From a checkpoint of a small transformer trained on Wikipedia.
Size: 13 layers, width 128, 8 heads of 32, MLP 512 squared ReLU, 4M parameters.
Architecture: RMSNorm before each block, no biases in attention or MLP, normalized queries and keys, paired heads, gated attention, capped logits.
Each number is 128 + 32 x the weight over its row's rms, rounded and kept within 0 to 255. Layers, rows and columns count from 0. Numbers have three digits each. The size before them is the row's rms in percent of the matrix's.

# layer 8 attention query, 256x128, rms 0.254, rows 232-255, columns 0-63
074:099089165117116147086164148123189109151128098115111146107122091149175122099145098107112195120116090059089094186124213092183111119126140140063157183076160130176153105134178147116125139140101143
080:105139151122182095192123125126113071093130113125191111129126110167120109189144098113057113143145111069196178148159209113179088078128151156137169112184141164118103143142074145165107134213130150
088:103136208142168121147106111136120097107079109154187099149128090176117135184155138094088123150146167087184183143151168103119153095122147139086178093115118084122167132161132130175085218144173101
102:157129136125118141143135093107127149205089111153079116124100125084139085073078188112176140123152119142095047163146147160173104160103098072174118177102121153167128125145092134081169107103111112
091:162120111169143075095107159184139064063100164139117162086161122154063194151139093138077078102132133098186112080144124112083156146134137115143105125131109137149155147136155126134132134145120138
092:097128103154159176133101188079058141104090115149121102096197156120118134088167144072139123108091130147112129100112088146082081103184133164090123136078122107128139128117151073179140104146117162
101:136120086147145074153084121151122149131214091208117143158140073136131126084133166172149105105201151182072098158157078118151138098129110154089077167158087057119168153144139165145134162136115075
094:125114028114151146101173171124136142099135100140104128111099133095155097102074125134130134075107111120126116177179107059124159115165132128123144142093135196157164084152067155109151055090108118
118:133075109104090113114145144114114183148144147194164155125101199101152156152071133102172081078157099141098071094122184152081124134100131082100094180098092184098141173109142085149111160157088095
107:107128109120115135076133203112171126138181098161112065168151153070126147144129127129085140128104125083095083071125161154113126147149051154078090085116064145178129137141083128164169155110136155
100:134146082097143193094127141115145122149124141129090153135099111140161140110137112142124161183149104115120119119128125117055199123125090158123153133110062108151134105137136162061159119070121110
097:181085138102115150163145090093103118140135124148141099051202132153127160089137173110131139140083109156179149116133121155122072118133142080165192193108133088111103097063125176155149103137120152
106:137151141169125137131116105167074141153125170085135117115119092131156111132127073111144097162089190088170187198113084106155172105067090123150158147217125140074166138158138132141176149122137082
113:122118151119116122154069091103211174133145131146128175099130086119159106137119115070137164125128151121168135149138202086146071118137154139153145077097129100120142151112106199117152137135138149
105:190104143150120174131127193176204101148146116120036099165177122174127129168132153115106138165123104151118144119129121144174123171167118097128162165093117080101204113107145123119174076175061102
110:074096158078086123099144147170137088136141114120156143185073126135110147128078181154145145133109168114145180135111110120114133145126132184040099067128124120151150148174140126085113137140130187
105:117120143174163160184127148119169108152135135103192141069125110108145109127078140119091115141155085154173105162125092169148142162133145151113149123079080149148153075084171149126184125162086094
098:134164106097162104086149122174048108139152095109128149102046195101042154156133133145146123110141111115109110131139119109190145127091199147108131155162134110140162143110139159143081182061110135
096:130118177138079123072117165155142128111104116129129107127173089116208181067175168128080133080133170117094162142100123059160145120181166132093184102148152136137075138154120108176070137101128154
108:185115134167117145107113082065097157147159179182141154138111106163143102056122161149146148134117144136142095147092107142129101131092129131166139144095165101176132127106131148127081153077076110
102:126101086157094144135144101158150158117127115161094150133126122087142137115171108150132127054150106148177075107096121128155125154201160175116137093107100157121122068127144127170168148124156125
093:168144145150109151088119140127081109128126121102141090143097135106115158135133095101145111110078149106111139150128154055063073141141130080134149087092125175126076103126172124070127126083130108
122:187125141093127149117156192113109131202121154126111120085119201128064100153182116173077119176112136120131113154131088140128191106068124167122132101101159083116098061113097154098141127097175091
102:124125112064115149113110124128128156078131098095058144102103151122139170199145129114143130209120101156069080084163090166147080150145116088182092033091142139139111114136167130193084166123107105
# layer 8 attention key, 256x128, rms 0.249, rows 232-255, columns 0-63
077:168139098090151189174111168200086120092121152085105109138185121164068128107186081146070104121086109187069104116153108117144153115117143124112153126109114142105117173149179155112128069154135150
107:124112126086111162097102149134117130067082089153184118142134141162083170124178150090134132105138197105140115075188103112113138132130111100111102171138116083099184119169126104120079127137145120
105:160107097103140113148175133129092172089084116123163154138132144177093116169131065151075188139145103125117153111128130125156156070137103086105141099149106094106157133120121159116153062136110119
113:161137180188072138130143102119110109166190168106100111146146117044196126028080123152140109150110175122103103151080153134083097140137126131108176093154152179138116158111138174070154170115224119
091:107142078035150169097149148155125186086133098163194130124115162149077126160109098148072133111120069137167167054144118153111114135094149112109116133104131144128137118126132109113152048143110149
086:148141105112169118114132142104167150063063095153143088156164115183124172152098111102096082111111120131162120075142112156126154109147122108122069085157105152141088135157076112154102103152101106
094:116164137101097148107152129093183114116106124123061109143120125075097061135098136107148207083095189108166106122132127142131125121097154127122183125112143185127141056144129115162077102120152125
083:178147174173067059129068136147146175140098112090163120153126142090130178136103169131101140109099154198126085077156135134155149149126106151149117146124102181154154124089093171125113184075161115
104:138177121157101117083108153089151106147053077150128164089193083106152156106131120141125127127105080202139129140133105104090159126139101162189138150152102185130210140099155127103127107077138139
104:215155128115163098157178126124089125109156130131107169051146152171128100098081105150164134088197127145116142127125104092093138129120203165190144182161144164083151102122142114153155135100067117
089:128123104114165110159100089138107107123131151119060144188114159051137112127118134134137086157078164129167116101065115161145157146140091138139163147114101110158150084112117092133052107135109114
088:112126156094153109135104145146178144117134113155125107144175180090149135166105106121069145137093178158123168127128115121112156140111119177089073156164145092121146158139103095072104150172131156
102:101154148144172097130138182171130071096123108111185195117102159134183142162178142115103111156087158136112155137120149193151099103096118119113117157144116086105110117114144112152055097112143122
111:136142134124135125096081163101186121107066122118159144135163149207083145130142154145140095141158059136177175093119142154085128159153145118081105148155109178114146117098133089140139107075085159
090:145082099127074167136143142154129135185124092188178119058150118151179113049123115072154099056109149154097118118163131109153087135152149125153130060179083096135171134102170137113104124086162078
102:162157161156132142162093151114162149149168116132095165147105155110130136194198088098136077189094070112146096126092113140167100090145072111156147126100189122079117145171148197111108123157109093
093:118140111120121100123114134156091137108107099168169137139133084126140143171118117104180145113126175159078155154111142163063168119131113033101112145131111116122125119142060075073075153119167092
095:100150084162128146128067132188141136142114117049078083129155113175126093154134101095153111160103099107202151076107138124139141054101125133095113112123071119109081095149137132123129119114152124
091:119109083116140148127101121134100146172157159067096095101098124121093096128106144166112147129117126141144082106083043162102157144096049120133090141184052162088197141096127158150142090148118154
095:150083119129098137110134112108124143089096072141092064074166126099129141173154111163130065163116164092141116147138143113173146172182161122148108096178072163156153130196097145113150131117081137
093:139206153160091142149137165116141124128050162180132139161199138111157161124111040170120157163075147117088131126089105072110089145160186098113097143106127147173126126158127101129120075100098133
087:175160166173161117108121083118138166128122169132101153079116140086169130102185139105094148128126068151123147168108121163159123160105119083139119105103052111131139155136100101180146133126095209
099:143182154136163092101123166171083139136175083110089153107132084123171039115138069175173140172091144152108129182172091088108114116107125054141118160122123130174098156156143203114135083146147114
093:139119138077138078131082142107183097147144170157144108106168133081124121066136111137124165120128158113194111104128159133150154109076158111126091200148108093116104103082160152072114105075090156
# layer 8 attention value, 256x128, rms 0.289, rows 224-249, columns 0-63
092:126111143124101090162153168092084123154099033119141119171160125172149149116175102150094100107121161127092104135104109159177137079170104102142128152096208148136139189111107164127162116165169167
092:150089129108150162113112154185160150129159141129158163074121160131117148139171142104147103052144155104101117146102097157179111132131139087209123111091181064113137121077137167208087140062100127
088:148074102125119165195163109141178140099136135099180133070150150095130116157140178051139123087136090075116102065156097166156132135122134151141171088089136109097170096128129145097133147166158148
095:110161187172125140115041140127109078123141095069147097100110127128120143132088120064096083101137168118149116117125139099126135153125112138126163111149144107116067193161132149154100124152080090
098:126119124136135124171139161147166084124069126128098111085091153140058072123137182152128113165133106105154152054148087136104145087146071170120163106122086173112120094100092092201084162112181120
094:131121134133155120097142131135135115090099096109078098174167117105052118131201140139130119127147156085136128108133095074185111153043184118150133064111078121128126099128077115137172100157127064
085:130153158136102118107136145125100167138141098105092107149197075130060151131198129146124157179089122129171168072103119115124112129120122176078094140130157117085091117118156106091071117146145104
092:136153160099130119148185122185059159115136108138171145091075111099163119096131149092104141126172181130085128150108138132199105123083151149131101096107185118115185113106177083111131070101114117
095:132138130160155083089118146111161147065145089146144102166091148149153139095133119152178131094059118092119124106099101123108148110134080068174106199167098147101087190123149151141107130148132146
113:132108139101144077080170095140148154125126094150071156082106196135150119110065182137097127056173098130124162134169159098187096177169153152104152097121114159108140112138142219114118115115184154
108:082088117155101148099147166057104136183063123108111138091084119140136130105097100164158146099174147116161184106115149171117112159166136069185123174107096130064129161088199105144146132170142161
094:136078155109116100123104134166129111131127103091193117140091153153085159128228094084111161153109128095140104116064099185154115111150139137158119134073133109124141124122083115105136139150061060
104:130141153138164109149083100110150081105077134143149170156087142134126143110089155088134074125207147122078110131152058137089139120146166170140115118150104122102124075166220138091142186112116135
093:131101163116098149146092091135108165195093121129111065155182092093126059154116155091113159064137124143168082115130116162133143064079132128162100140173104103131079148101131162142152140143158155
093:138114167182150165136137121104081180125109123161106151106135142088128113153146152141157135079155115131159225125067121136124151143132094111139143128172088082119100132113108130176070137112132198
086:145092147162115182089033056039103117143111179138158158141131116075098139168133115181220141117064158171132142114109142152050112169103129129136133118132159102099133096103138062125104088141156130
097:151157096067090132127085141148121146098140114112132155124133146122117128118144156156116145112120089131131124120121121120101140207130157114153188158096190115135172172117073109149088048140098136
085:150156155158101134072112103170169102135141144125163124142071066108160178144098134156141150126098166163079078078147135145115160119128137155085119148220174147158119128129132079121093137135134114
097:129101130123122079118144100149067156163114120122104094158128147138123170132115145126110143084109163087083124059129107173105121137083126135126131157115165111127096111137091107161176160159136129
088:134148173129105097173093164134148136161140113196088112174152152181174182165074209138113156144087123128156178077148144129097124143141150174079104157125155172183111090151148129137148129156127146
084:054161115161115153166091128112161128076133090115165122159119146102117117105093087142142094150168170084129136099168176186140126147163152165151124066183105189135075143113158152112157174114158140
103:120153108096184153130129098110112111139122164146141126124179164135116101123094154121157130185085126153187100188107077071197128088155069163122113150111152112095194127131121152191153165133119144
090:102085181198155162086118110075093161159104105138159138148149108121085111143142161113173145119080101123157104113090152110114097113134101104151162146090120116188132124106159155065144097085115091
093:170092143073214120100149129174148150091101060113169118129107181121146082148150143162073082152050107118080111135121072131143116132129059143157127180094114129124140120085155145106171091122083146
095:126096133106164167043213134160193110209120143112129110072154167126207099131088074133170147083130085095165166130150114115148159106136154148125161166106141109112126189126084153090142103147118170
098:125130111172113157189083072134079115105128136158116157116128118069069131166100094178136164156165097104117104128122115182110131139053093123136105105112122137096201099096128110074130104140124194
# layer 8 attention output (transposed), 256x128, rms 0.192, rows 224-249, columns 0-63
088:167136084085107163092154168128125150181113136132163103124216111140130140180156112124121115126116139158110084180082084134107153145185139125086075135117127123138173127153127174063124113179135122
091:111078189075132164156162111160114137151101147127096141140110157033179107158172160133116175076117175115074081116124097162176119118131152160162127097131136075126116104099152123156165136109161129
086:115060114162177161129155154113122125155143174136137198123102092147084120140118093094066143123103135097101104203125079111159113115177130148131097130070123092119164096090090129174143133089100116
096:093116127154107139059142172130094135097109101090112180133209134187145112130202175110130155141092097143104125132192077160144139091110131123077076130152087094136093095127101135049098071070186083
101:117152079062103102147192143092119101088087130138115099146055088141109152137122161144076153104134105097141139160176130122166153117127208104129129089151123162138121129174140148131117092151098116
094:144093116098124140147136166171125056124123142160132068151105115068114192131123116076122082166111074137139102091113156143149162154099111115104135111091072143101121221115151100105063202166148153
091:137125127090110176110097137156103067097162140134140110152113110109103139132147060114164087118062161124112094123049089149080102136123124078154137090175174069083106136109163104153056096120126108
083:137097141103129195084127103192083165107167157102128111089112106122093161121148094079070097163200146137088151192128171144129108080125140109105151162153157118123107120106170109195142133127126107
091:087116133184120057127061131094093112113113143155091107144092101183105145211157132152151087116100176132127155128184115156068113122094122155114159149122153076030101177216102122107135132126107144
110:110151133132149087161136085122139082090152105159156142118139141164154062145056167175132141173171087103158160163157182152150124078132160190148101117124100174089129110164095206129135166158129115
106:152124143083193124098161163139070149088202122130099186174199076135111133163110145136135073125118165086158109175146212124192095100167138084138188109181156130108085137132137139144183095133177165
102:132072123082121127111083189121129147136138116200082168156167158103131125140216145119124158053130163090137082116096060151142123166129104061134086106063174123158143156124117090145137129145125121
105:082145063183121131095141106128133100184133158083171109099107117142105106170089145119129132176154087130146111090105111183082153091100097111095105100137138106075125083090118158175127133116188140
096:116160141103110102121164171170156080066200108136137150145105136156109110118094183125163135160165176162090069132157149125124154151163101151136152081082123130158125118127082161113115119090131088
092:171084160125170138134154138090097100137102147131063108210148157097085185164116074156127144077121142146153147170151096130139110132194105152159101142128107141137133116119163126142094091121129118
090:190095162116133139100115164094152095138082085177081117150159065084131121121141034125088124111099132111093128123197146113096121118123103066117150037120101098159119131135170121110098083089095122
097:163141123121133103116147202158055114140121075157202193151091193151072155081109134083088117074119069109100141089150192067126125099161142131110078135127122098157129166134112126117148166092123112
085:156198119188088140138090145080105154096165163092078107142155088121158110120116089145141104125139176175129113140158199093114136154172070125094163175134142133131111091178129107107114113116156118
096:131170116131107147155071135132144127175127101124127137125053075173215089102129100071120126121175128102116165134152083097094120167090173066149144124150126109095132141135153125202131170116146113
084:123158159164101104137116145094181141114094120122138147123122086176114130126171154162122094112141047143117133101150123147090153107142115065118079125080101198176139154166071134166147163176165089
089:117149141095119081134133131092210146090104136141120134118148151114213151144102131156120134114099130158137112127113196133067072173145155180102160108142083139178131087122168156149128184089155160
098:099118163153125153109104138099143149149152136070119065067072116143099125131118109198055181197089124110109157089097093166114159150173170119050168069105113071128170073088146110125159133049109124
082:138117120130134158163155140116161153097188105181167148142155122100157137190132102150132128135154112135097129188119167105104153102144144113212092092132109130034151099123172088119144148123123138
095:157163116131139180141080132141173138165102154084188113151034143145149130125134089137151125112167104140159105199123100130121119127118139123124205137113100120173132158162106108098091110188048152
087:075089144099150080184121095161129070141162117147164093122129162093152135133111126157109177142127143132143094214133146093153114099140176122124151148158123115120085124063067120168133162106129138
096:084155177077109147102112103126153161063134151097117088074101065129109127052126090143159170074165112045092139125138149101124156092123138166097087102183118145160094155186118123108127122127157138